Weights of a small transformer language model: vocabulary 8192.
Each number is 500 + 40 x the weight over its row's rms, rounded and kept within 0 to 999. Layers, rows and columns count from 0. Numbers have three digits each. The size before them is the row's rms in percent of the matrix's.

# layer 3 MLP down, 224x896, rms 0.119, rows 214-223, columns 192-255
096:502511431519488467518556508452485513553532483494514558464492533425481557493501484617505492518518553528520526429444451487520451424515483511533554485503532464627448515549513461507483490496516449
104:471497467453468477513485472454489484546474527553589412493508412515493531588370531502528586529465454517502596466526466512417473515408534499525563522502507453480483566478487477478467501533460571
111:488543522551592544445436478522509489510524453494546508493576515492485465499517497439540476549502523524502539491496468512500467529485510490533468539468492448516479489524518434500539585583587529
098:466461511500446466476485509514525489574498425468510527517441408488535474402522540417488527470497434538532444491563507527486561483578515473457528448512449469476511496482572460504518493470528549
100:468455451552584558496454523541599496512543473583464465514498511537492492518569513589513549504463533472502513472479529481489497581458500482472483461490513500520520483547509534496545522531476515
100:499525496463526508547514528452494503458506460490444584482482511520495447462558452535526471565512478481512426474554492463454414550466479464532477440496516501580446505505528550568569544543493515
095:493522507454510554556469553467481489481457424458463481460561419478511514581478510503518458459550421550508523396522479491482441494548452514533461474475445502637462528543562509588514512503509509
097:614522466534526524489465469517528443578530464436512494476454475546514392520519473461488477517545504468485510478482461522555509514486450518548475576503470480417527549438506524467528472503501518
096:515482552471494536456546441475490568529552473469512436499521470503464484491459448535533529571538513481524461552518477485568496533505524485547440508462400549467431511482534418540471513571508544
100:482529409484526531515472515423480504498437546505535570531493509455517490487461466481493505500517513554512540524490553447558533523476516504473524569493456473456525477508503531528389444466505580